python train.py --n_layer=10 --d_model=320 --n_head=10 --head_dim=32 --qk_norm=false --attn_scale=0.177 --parallel_block=false --init_std_qkv=0.0327 --beta2=0.99 --weight_decay=0.085 --decay_fraction=0.795 --final_lr_fraction=0.1 --seq_len=256 --train_tokens=1131000000 --dataset="wikipedia_en"
Each number is 128 + 32 x the weight over its row's rms, rounded and kept within 0 to 255. Layers, rows and columns count from 0. Numbers have three digits each. The size before them is the row's rms in percent of the matrix's.

# layer 4 MLP down, 320x1280, rms 0.141, rows 190-319, columns 1040-1119
100:130137099178082202145083128140138131145160152192129121206097145163071176047129110096140106131121174123112139106109078120129155122078127093070076123103158151148104127185130141093148073143135084102129138195126120182046114084088158118132156148
097:168149107152084166155074126115107155132137170122098093166139077083112097133103111142114120156086075122089096098132101110156145099092157164201139156073129122114175099133161068139174101106084157174087127101149129119101110113096171087121089194
103:170116114089116152092117133113124142109126122142142109111044113076099141157079115170125151107095102062086106105167138105171103100090145104139122133140142158099170154133115146093089080146103108080129116097107104142163148095113112138086086130
097:118143139171124081137124156081166134105152100128169109101138132114117114116123160151126143109084050125172203181156125125154132172132089163107138102136157091126047105103125123170129160075084168084154106168211146098145110113117129079156151183
102:086171186139130142183164121155089133072127174144175106170128151057155137060151045193137078140090167110123115103152134178150141145109126089178122171137152147122117081109122179160126153110202049138203056172116173120124106176047161083098155103
100:091156128140100166155132114152071110144141144075140141083098146146187159109138141132132107083141106189153102191112146167135193151187110059086111106121119144163149145121207097096169077145146102107174059142103095083115075152154079123114101126
102:086118126101135176136173100146083105164136098070166187151161081124098093116112143204108164156127101117165117150095187119121110151115147048142120146096156127138073128151076136114121156154024137134091177159154155114130170131093122118091118193
103:108084133160214100118119140128181137139118115091151081069134110139038117158152124096120120108181136156100142109118144113105160085114100111111156211110085120167108116144114160107179136138203090121097154155076172111114166145118090124175113152
098:086154087152157122110111038162151116159137155098139136069102079126053133119143102123148097138147087107120087164111203116103144128228155096086143137076069121147097180172131112130143183156111154132140138098188135177102129123168083119190149188
102:131118145138087158130053120149099172101156149098134146136168135154133136129135105131149119102103051101167139130095131120153114111124120121097138165175087081078137115126150103112079107093182104137137153152162132067090141120119156174136183166
100:115105114187150123139126142101142129183096145096092117110165129113100095160157133121100126094109151132137191106085164134124118112121059126113112030149186113112123166132062140169148126098126106152173109156124083061104131150133132186182121124
099:091104124099164148166087111175137188072157098154124107112104145130078137154143153182122129105156127168107122119135131047166157145098161121120138124080168151171188176128162116089094101131179158086130086098091103143158070147096147049093153092
103:139113127084086128119164124173132137126170161112113138165160107094096097130109118103125103122138151179154183117129106167183131133099053094112156131152071109106105103095188163079144106096106110097168162137127130189144123163143084182111137086
104:107219134142123105086178141101116085145114129103085189107131121087129221140090143107133137121165176121144139107148114164148113129123165087112113109135123146111150127115144028131201103147141108137201044083157145157037125103068164105170135113
098:134172144127181146116158163120132115100148107129107107116086070100114105112092150057129128125119107113100130120114111084094094174101120152127158144130153098138164158143115124110059157178164127129165143096121105098153093152165120104164164176
098:107128103203163109163124128157137162094128125115174102149158140149090132088122176059076132119107065104148160105107129096129137173099102125105116194078183121033125178096066180160129104111104148173139161115114210139162124150132090078164160161
101:177109067123130188154103178144155139145127155157131079135104131137085148116085099060187110132105145154162168141098110150147169144091108155129084126096152149101048214146144118162153092097098100120178115119104118165111105133133105108085139144
094:112146226098099123066107169135098195059116081164090096112130100159146119114087154163182173105103154104128125181108092103164076187146176102125095146155148161079115113172101178109122139083058148103184140166131122099110141113104146125156137146
164:124134101128155135147162163090050133157114104074159120093112068159111155153126144106127115115130150136115139163129180133155103152110084097130092132107143076090131130137138112133184090164154159074111074170157093176140141141107047175196022113
101:091155180112154085107139133073105151113142091164076080158146116156123163119159186129131085126119113148125150180086091097147168148184150113161128087130100170130080105160182143111145123152119098104073077128096176139119135142120121134118120144
094:161123169077093131130071117154142135137169165112095157116162150124100140114129184114075102138117150082174089141153067132100125154154097154135119173051122160096146087132147144081180107106105177126134164128194161078193137114158157157136173119
097:080140148140105147069087132101098092179116110129143059161162154051126148159110129078145161123137083176125096104143123099117131157105158097131147180102134113162177124124110196133144101121127188105155119141107153136122122132106157132109195127
101:141149137152123108102101146140139076101077184119164101145054127153076145113104142125112130162113106077128133092165127123085146106122097184088100126131119098108083104090135157102100096158115158101127189164119130182099115141147038134110114139
097:177111122124196136117098146103117154055183118073129142127105146146144129063121153092051094134124129156146147118140123108145149138110110164122184174141133133104060144094122108146076122092131171149129134155189177164197120082112111182154105181
099:115151115078109102139180141152115087178100155170156121158127074142115093169141107141114072125135131190135072155123113089158075124118110150179144153079219183127145145149131107085147090102185072132149091159197134157094166103111114167101067174
099:137193098097177038136135118162136116178154152110134131149134121077119153172101189169152096127135090128189164090140074164123142078138130112139138182077075147146093145177114155096098146108161108123055107120170097113054116080078109075153160129
102:101162135162146133115079129140077126156088170138102126139133107127106184141110085191181039117112151122113132123123098159086142164127118136192150127117095178120094119118162193128127144207149152144105119090134120192219113071102158119121127124
100:128124050133099083144070145113138178169091129079175137087098131211132122081118154100094170162194152147140150149116109131092180061086053092109111135077072163157162173123098128134157128144073095118117119145150175145073167036140092098096076035
100:155047135139167155099109096123114116141119148159148119112130142143120142165105158125159123168097184099151101136140185139082183092206158098090170127137179094109083126074128152156114135118159115110140131137141134125170134180155186043128170107
100:164113169130125101145185118149115147094108069106133118124107137174120125166101141137079130164080157117147133030150156119130092108113087101081121167089130148131137103122109050179109100140058124086140095147136081151141110109193077106107135185
102:078136111151115104123127128118148116164170173108126134069103101163144041140126142150138114137161167112129103081112133065158199105070138112159114136105118174086184171182095053120188135104163157128085108179107064133219134118154078130131078057
100:157094138172105175082115153155113052147157150083101121152123090061134097185094138155161091093126108141140138131108135132142157109140102106086105152092132097127082059096088138173101180123184119131150109104109184151152088107118169182179118145
099:119140151127137120156156180123073116066104146145136086152138161188103113167093108123129131150101092102192140097091072154107116089113160110045133172078090092125128148116088095110143145177119123131171108166064123152096112052146124166119116085
101:090146145121143084126177161105119108073114150147128140116139079106073101149119116152141162134128144199123145146117118202093132137129097119076128134100104144117093070165096130100181062123154051116121143126110133102203185150142075137106123140
105:177132087122125056124141118165196105175111196097053144084129069156118138151188160161126242115170147093136105176181167154056091099161137122158094112088097125071144133115129133119090111142155130104128126143134123174099164181084134035199088177
101:151123158126123155134203141215060158102156150149120172128161185126110174072094145091163096108070132179159086104135147144210124153096149134181097169148133102132075085154126117131078135093128136107149112136112156137143120111136150131084166123
101:152112126165114103147218116167136082149132121156180163154147143134178147093120123162128112121120068116145155115162138103115147136184128129097135099090092120121081153158113114145141216084144167127151117136180134108159090075135102081068162166
100:099084096076078161126136090121114091107154139088089118178122159163173175160082128133125118109162097132131112135083104137153143128123125062115192131148155106175115188126141119098091194143093056109113164103152132092135166138152122127094180125
099:120140095131140110166100171149142096139122078109129178073163110124096075124095171135159117158140130135101155062117142108137155165136150129187111174140082160159146112155167150158099152163144074134158166121109140167162106135099153068110182095
104:127135073080115105146141155095132162166111097112136167129126121128133127152131075106124152174151147186082127101127065121120152180126153148101134185151139118186092160153157116125190171150052174059121137111092132140069079137158107083153145142
099:112095070075133115146087091110119149126076120155117105152125118156139171120145145069059113149173127140100148146123096106135082088052142207143120122092137095146149181109185105140189127175162143097129136077168130138071127091161153144146123173
099:134180153115087119169128080122157114163149125090118156127138144124207144169174140168173106121080098128157127095087113125122129178141134114144119125137100111100166141112148133104144162092192148108147183060092180113117105171068156178115105127
102:129108112121168080154178166093135151125129083212084115152121135097123090143121096116101171146077137144067145105132108163094149083105142096130181172131153134095132136116094158155108095111150111105103174188162159126053126123121078163138096098
102:130096175150146151148141051091159131180125075130170112112121138129081202130069168107160067119126123094128059121072137132112117108139157128143144090150099130145112094111148110107152103126115142042190107100149123134189117110148155132165117142
099:113133086146129131167132090144133172175095118087184103133121079165133082099138127122127135155126137156173157107141131070126139117134153131125137108085125166124126112142155089101133169154185156115105170119163107084107143133150143086112143199
101:150156159123072108143202151079140115183088162131164125083111106145108185082134147171163119076163124107071166188117068111096136202187166142143075143057101158130143168096089131172203109103079148204108119128098156095139121103111150124184139099
097:069128169130112112110156173132138070144073140158119077151098095080092103155160110121141074128123129118176132155122099116086149101164160161077071154143089088137141142043133097130142098142080135141154103132153126118120113136066126144155108098
101:109138141102161137150185111128127142119138029108116129150119164079190140186082105141173159114152160079135073191109116089125085153131172131072124137126134113112095118106164125097118141117116201092124147174085052145083101110172147154129127114
100:117163098172145080158120117068153118107113115109014130144110142126135179128128147083119110102122123130144080145131067183158128106122135082134118121139167083166086145120134099117133106181122111141116118168126090170092145161121111088107154102
101:137104115100083132128097103176087151141122089156094164110118182183157085076142142154153115133148114101100062137165115145106142161098087150144155126117080142078137086156135150070136159189136083147128092098128111183120121152096055151094115099
097:068172152045121136154110160123164118155188154120106124060135144094135133113175134101112053097084078147164124156117124051141204139066123147164160124134158121165128137170142119115123123124073100119116166137178136094152108101120149115141085130
103:170112107099071126123096175161173122200165110141137129116131203144094116143115081049112167173140149156118171114128142210166111122151119195112120159182098125112159125111188138143113094132181192175181126104158103124115132077138053121142162094
097:142152105114152125172134080101116138096134172030114137155122191093134101159115106097121164125167095089124146114155092162173105113132117160121107078142087141155073114078137122092131109123126094071151098173148161094099145168063176108091098095
096:167124117066139088156099117121127149170148132181170159158125144191084162097166117119166065109116062142104127204151128134147068113093118097126173105132191142053143164103138066142183064168125069070166072127175113117127108111134173103120134094
097:140163066183115131157154131169110109071114146190081070143137103098174135125153046156119124130144133095149123126193137114138132097147127154167143116116111134151101112136125135132151193169115111142119108137088135103108125131108104173135085120
099:141174089223196116079105098158160132161133098091093129122166123115152158191100152102089183130080125139085075112114082080102114160117132093134138181133135130167170132099222046147102093139122067112110143143113094160104108107124166113149094141
100:154161069118108111143128099071132149110104084124103163156140126156107110109148138153144087124087145126124144134107155096159106145077146178114193085122084116120151101164132082199069102151060128109130107120142147115169084109150152165104078158
101:188118149178179065144112130094156135136190098079117087102119148096061143169130127088064131092146116162168160185163118150165105149126175133109135141104102160085131131106157086113144098157146113126099137120109113202117175125144171160108095135
098:136129113123135121132174120127137151116102082095095121115117114125140091109203081067110153105094125154143125177151100148089141175152124106144090123159103118124133077157113061115131123127191133121146118104174173121182115149184136160093123182
103:081076111143112146117092150100169136093102143083146127127165149163114076147110176092092098114125139183098125178108185146164105175119106084171150131088153137081133159052104114125104111159094142169151184067089129134096129138100095081129141157
098:119100137144051159093164162103159141076126103173150101153088176162078131165074145098113124137179145119123146142120109125076065163129144188155145157177140104115123099136149117136106076071193221104118164101121138153126140100160134159111105163
100:113158189122123082110125115168130187150102186110169103165066132147133175178140131105048117098216215108126110123154109160089199131082144100084087161157124080106122186116173117153130130135147095056103049160087075111074137164146130152159156121
100:087075130061132149154131112119162104131143164112119118107101137157152122086152158159128126118130093116101121149110126144146149172090138087120140096173104099162202179144132126156109109136197119146125116217148098119158113147157121141192156131
102:140092119172132112165125119135129159158149172128127121195120132159133094115205114094162164167136104161132092115133150089155171151118125114111065141135139126171115147133168048164078116081085145105092054131168133125166155173170127154038200135
099:106194095094132069139160114127134116104079132079175120133116174053153076140080124202132112124131108161151107142127171141081108114130160106166155128114137163101055132153094115132166164143129226066106116181147121150090124146111127200133082205
101:154064102151161174145192087138096164114042094127105049110157128159165186193115127117032134153130150140130100141148172115124124158107125079101120126135124124198097118161146118146133100127193176091105123107120105130122085143144103134083112135
103:147129147126187162104106100139159106103075097084112108139128126066172089112186175202197108105062099102147146124128132141129146115158144094104130077091122133117119066129137088096175152162113185077117160126129135081163126136102180092076103136
096:175185145096159133213118101127148140148117104114147140153156157173140148133130109178133127168110135123125093123101107160177143172115125137118160154096079166134181155149114132135179139132081165159161083127128160148100111074136147196167120067
100:082146160193152158128163102090100180099101164132150104152133095144126127127137200142156187110123082136112068066123111143126140199093126077056086152078051128079129134125126123156120118094187046110106149060157119116105094148185115088158105111
097:094164095144109138065161149154137150120127137128166145132073156163105180174116084189146186127090151155108146091137128137089162141169153126135165127150102115121080107102145190118114083136120129129095067146121136159154077172166091135142117187
100:115093078078095134092134166078138130162144116124140183068108118220104149150123079113153127153204191152149111109170132141157155124110122087104075117154154164110062112138163184135076140123123098142085074137158138049158111138205138171117096149
101:169166099089127101128150066159107093182112123139137070137114097202129140164134141116091148211134145119162106115166133170141116091133143120085151079149159145170126138123152139149138120148034097113097170120150116144096183158094164155143138110
099:079111152138117097152109127140107122139130124134101107096154073183098171078089126120057166140102126149103137126103134132120094181100148101159125092125079118109140168107097100115112073141113185091156152158098119177118093078130115098115131107
105:135091105040112146153126083106177107135082102178133148102133080125145121081085091170166083125144061139118170104093084121103192090180164115050138095064137111109124126152144131083123181161154078140134105109081107119113149110109143096107171075
100:119159140129135139151129172104141070144161105158107142130108108044133148189190180108127080142138151114112094132107078181119181111141112118158130148142171110175080174122165131123114122113141141115105113156114135097081111114101110053131166088
101:133163129154177076121130157122125142136117101055136143178192123207071171165117116114145136201071103142114170082178126194105174146141142137163150122159147142098160117083094151165116144145174156150135166108137111132157131194163128158164193165
102:089127128130150166161135116199129139122094182164152128157093140128132127146134026111067087137115118111149142146136112153187210110091124053195122164106175108125167156121179107167084110087110155099089098108152134140121123121168168134142147158
102:082201136079129153094112127098121136115197124155119057137150166196144184148114089122135153131136166152102047120138090103076168185085158085107130124128126152163095105116156176081103114089168196111130151108145129096116177099101117132140132079
099:144087153117148127197109069088130129116101099116092208116140115121103111162116174137096115091098142151167073146165172126155084164145190118156111085159188108184128119142167160167128122162161127130155205184125107150154101131111148115090179136
100:163131047114132062104101090160159121169167100070145156120099192143142133084175178132144132146086114130139144127146152128125114095143121101104105110122101136129153127177077086205174086115136148131062125120190134151187120142188131137124139076
100:108168113137151105090127166103129113105174170115094170124080098080134113096176148157157107136086103111131143117100128148131151120119135135134121170099174102137143087095127096143145134135165171066108122139099116100109100127071124076120077125
101:151124119081127093153114172117116156130040089114101178094153124122183116164148145113182130123171145189105106103179154103117134084140128116107125112079147180104114090121088111146128098141135162134079146182120105050176172114130111162119171131
099:132127040143171143146163089132089135239194100125100142138063149103129117156188140134101151140187139101118160109065133123119142135125105152155085142094142157135108124167132124095094152128080184161123099125163100112104074120123114138126146124
098:178113155123156163159164119137112110179069180163104110091080082216138116146147143137169109159135121104136146067120114149065113112143096162135120164086134138072092169109100135146161083103213114155090119100114144138155154121131164171158147146
105:154212103140131110145175102103140189213133104158209112120127117145082079133180150090099105124140103125088121127118087090154155082086103100130058095127109098163061134078122195122071130088107103184109156159119130091094089106120101205154110190
099:120104111094139111086113130156119136144127098102113096112138158126148075171131112085172120090155161157130146126110173117143111152142143174172113174123154133097186087070183091098111129111126126137100084135151123162182103144119099177144159130
100:121160125124131223161167125117151129117143109188112152135173100103123115097152093067149161100086141153128100083115118119139121074147111160072097106096139163117122115167141189123152123126125106138133146077182141170140127152138110128102124111
102:019133192112087096092137106124108145115122172165129081143066084108065169155123123140183151170166167159054111184091176167128109097138100083126110131097084089119116139142183132099121122183105080167085135151123104099106140153083120112102103122
100:153115102078161175098079149118118169149098095159083126126121184098085168139125096108147114160118145062114143082125129105111151204158112112096124170119201104140093104132109206100120115133085097132127083153095165090122148148085131128140140142
098:128120110129124190104190172101115170103177192208151089161108141185112154125106073128132090084179087080098201122164114166100118125174118153133114159129084134143089085157076192075182148094168099121132128107072083132217124094177161163087171129
103:143155102112172068146079149140129129165103151107150197114122145122232126144085155088119120097121137118148128142144149081046128126122099166134183113153087157103093089193171118125174115154111156141101205174109140162037131216124090136071135117
099:163141130139161121110120142133152136137120099104107110098111099191128190149123165167106154084108223110138164091074119129173115118150078168176122080184086121155131106120181149057114161163134122133126141106117118130124162164081138120149094106
095:124128113113087086165129079164121121101105124166125123123144130106115085123150141133147128108188118093131152132158078154093105131090163115141142140120104068148167137135127106113097104133119060146132114097106113160118103127136150141164142069
105:139238092147141094161108110108157154090140090136079163165126108100094118148156166096101159125178091115109147111136135062095161125125102099076122149158111168098152152059160150136086145134118103124153060117117130179088125152109114165218052146
095:141041113158071139074086085151103121098098134103076140132129095129146109141182111174110102099126123095106094131153171154152141121116146168116123061130076100082097147111109146141164122097134104168183142122136165182169136148141127171104097104
098:160151172180108129163173099115118107118089099097062098137194100114138139147132186085123161079114172112126084117090156128133152123130088179094106147132156093088131083065100161153172125129127076115153115164141159196145079149156187135142048179
099:082172125098145130127149090185131127170176115109109122137067131134139185158123124111087142109105111100140126106140089121113140132117125141113136151135127145087120140124076132143183191091110136145100128122121092159128098066081178094146085146
106:167109094109131157110119083081141077132094131184136130103062093149158136157119075122096142105150169093093115120155093142109177161175141062137136173126098139136116130080135077149101094176189117115136175113118094056075130191130160162115174138
097:129123084078131092137128200199161140135131140050147123125135144178115083096114069139133077189100083132144159117133149133130152088139070049119131094187200110153172160135179101127107128108132128144068181087099181180165136162117075088113114086
098:146133101121130113130126122114095134210188111192156176087163120076162130078128120140118191169135091152102174098117114107115117169092120062144114143086102152175134092127138135158144146105109046136116072065098097151196196149118130149084115121
105:104203166106091138151150150133075160161102125139165077123166238128191157143147117141137149098130077133118067098163120112098137081126104106121137183089096097172112115121146135190084146065078136143136089078162133138073091118180204080077128100
100:060152090138133130095078130129062130102157131129130118091118126157135092146167121071089102069152122144162079150154109122135105145142137111063146167138131109162125150106146194095129134136067152099142157081117108068132154143129166158182115139
105:183118097168050129101059165138119156098109112153070098105123106119177108132135132090104149173058128184128108082153144165119161166071151137153142059145115059088126129144111171161142074189182111151096170170191162129147137144189092080116127131
100:097111129101131178102116152149117144125132113044116112111099073144148126107095156085061128164150114131099159148087129129143092129074081154171132082120109082120155140145136086127136116122130107088148168122136121120135104110129146136133097130
099:086106071138133159173133148077147143056181107156169188134187125139178122113144114089105159113135148163101143102119127155136144084117119147092140077167156139143141115098049099137091144098136145109148146108143127078094118085113174125060180153
099:046143113132119153147115072122185091132189140158120162199170101107106114173141100113225168129204122111144103107135103185124109122175159046082086095138080148142126145118137099143141118106121093109125097210176081078202164111163128104150104078
100:157169150175119131111108170103149118124100105128127128105132086134107207150117217153132112124115118058111131114134184118089096158146142081167128097118135099139072101185116091104161128089112173113152065117107099099108156140176133083172149140
099:158140112092092123154092140077152076089111135102164137123176139128128165144089121134113152166150157172113118108135095154162126083147135162141118117134073124155098090146146145121207138126134053120089120110127127099143142095133134150110134097
104:184124105139188151117151155140113067135126130119127073123112134147157138143141103176103116142150145072125112146151133083133119102133155161111099233135082127149136131158113150106157114124164069105128145126096121132125146143132146145147053117
097:140100119142118129141162156126139123125095110149053141056127172070147168152137197140143122129151172167083135135134138157135104161114085132179122055112175104149066138200105115138144110150147088134110092090132129160151125091072128139118105106
099:125123060130179123167149137095167143119178113156195099160111143148163103125190097129163041134138209093136159159100162097152104050120056097097137158100091160118182128174115161154143123108150112148057150133093105122163118122116107143091169119
101:097106096112135138111112131141139176171140115130198115125133150109081128095091132092191161107202131170162153112088141174165102159141070142139138130106093122053163137156101139139118167096137066167145132141137161081136103094184105176118115136
100:094094108125147118115104096163096135074091119112105080164117089152094088097207059130145162105088098165129104116111124110139111133134158102147144160119040116083121086138129143147087116162112150130133134149086129153105137132104082132150125162
103:162149143104142147114168129113112077115181076155138118084091091109141125127128087119145112140121182118113169111076170095126095121095071104149130102092085129123108129083134134122161129130152184124174153176144137130131175094106123137161104133
096:168126151118115132143150134094149150131125096096113139088129099154136122158148115160099098136209125148116119112144102073150145144183093169119158129139092124105074129098125144113118141127097164172169122144138115102162122099112137157129118127
097:097136126139147097160103117072136085149132118115130168079125094080124137169136166114148136129191104139128171088124117094153106109066120123071114140072190149116102112096147132112152110063182116122116131150086125140105111155103102095131119106
101:134129158138151147109140160150174094091106112067127147147129139119091113127191121049154169128120140162066141193103108165102137204164093082143109168094156075159113126147167068134194134172131127136098119124064135159107139074123144118094107064
104:155068120230144097123098111095130089156116087091150158172132144092155159108119147136125171140105148148175156116110147143117161080094149187146112141106179181111115073167138126142141100183118148103150085106111122036172154098172117119194120112
104:155128088156044138094186125146148126082127138118087155137094134066117107120096095099141150100125128150086131154100101155119158151162136097144147124089103129152124095063098092156134176161112184185122104100131116133137144179105115135118084125
097:090129103150144113120118150131118096100055148131119133099102123139130179089154108156092126086168112120117134199105151154096119105094164129142137101137151133119138131135131165181102108132107105125090103176142133176169167094136184109115142140
101:101161157109134138112148140171117183091111167128041140136158150096066183113113145108044166099091117177111158081080070119154124156139121084149099203119093125154087102078119167164096152088137131181126083139127115112178111078170135129086149154
100:170187124142130124148110095134119166142106129100121147124137126110172142100126178151187104165096144116076174130130126187121083120102112084097129163138100170126150121135130152108098167120127043150142115133083128122164161087121168117076117085
101:111110086124205168147181173163140101082142119172096084114109033163101109179128033139070112086172087197117125141102145101145055120100109179151115194131149100093141113169168085115122117126133163142095139150101085101101098118199156086081132113
101:111157186102114131121172062098158143167130140180124197124175128164139206118078126130151174148093091146166148130131098137178061159115111146126114208147132128124154108143131194095120153139222109148153139140137112107138099137167117121145142135
101:133116184107126138053117149223124120102160101099106116146133136092092132080154133077158175089122125140111149099154148088100178098160164147149166188197133155148122086148116118100079150124131101106120136138126152170201135151105091174150168120
096:153142081205134099138150105186103139125111140106143108096097084120163118203100097127110106140057162148150109100139134105121125103099140081177146121125157111117171141209107091116093152128157144127140128078149112117093079082141090138128095098
101:086111152090118109098121160144126100101157115171119145140145138052129118154139132081164114143179147154164122159143135106130132125155120139143147129167090111145170142082164099131140128155152162133120101133110150220102087156155121104124123122
095:103106120134108162176115124067135121112154081072103103146103129192149112129112128141153109164117208113101110062140123130126194106080110114055162096151105110134169150153134111079064122131078050107077131151099132151109121172131072113111110155
098:095160116103126100156123148121143116208062161118122157167121156144106148085090112130139056141153096159122105138069201166133086095060095149193135074073161118143128073138104146172111145094100139153154148195178124080181128169119174136103126166
102:146114092102081117138129098131167107069164135156135140145113112165124109153106159140123138078172162149128103054100143184117054129187091197118156083112131080163126086107160093113082095147166089102173108166099102113102111126164126174133177105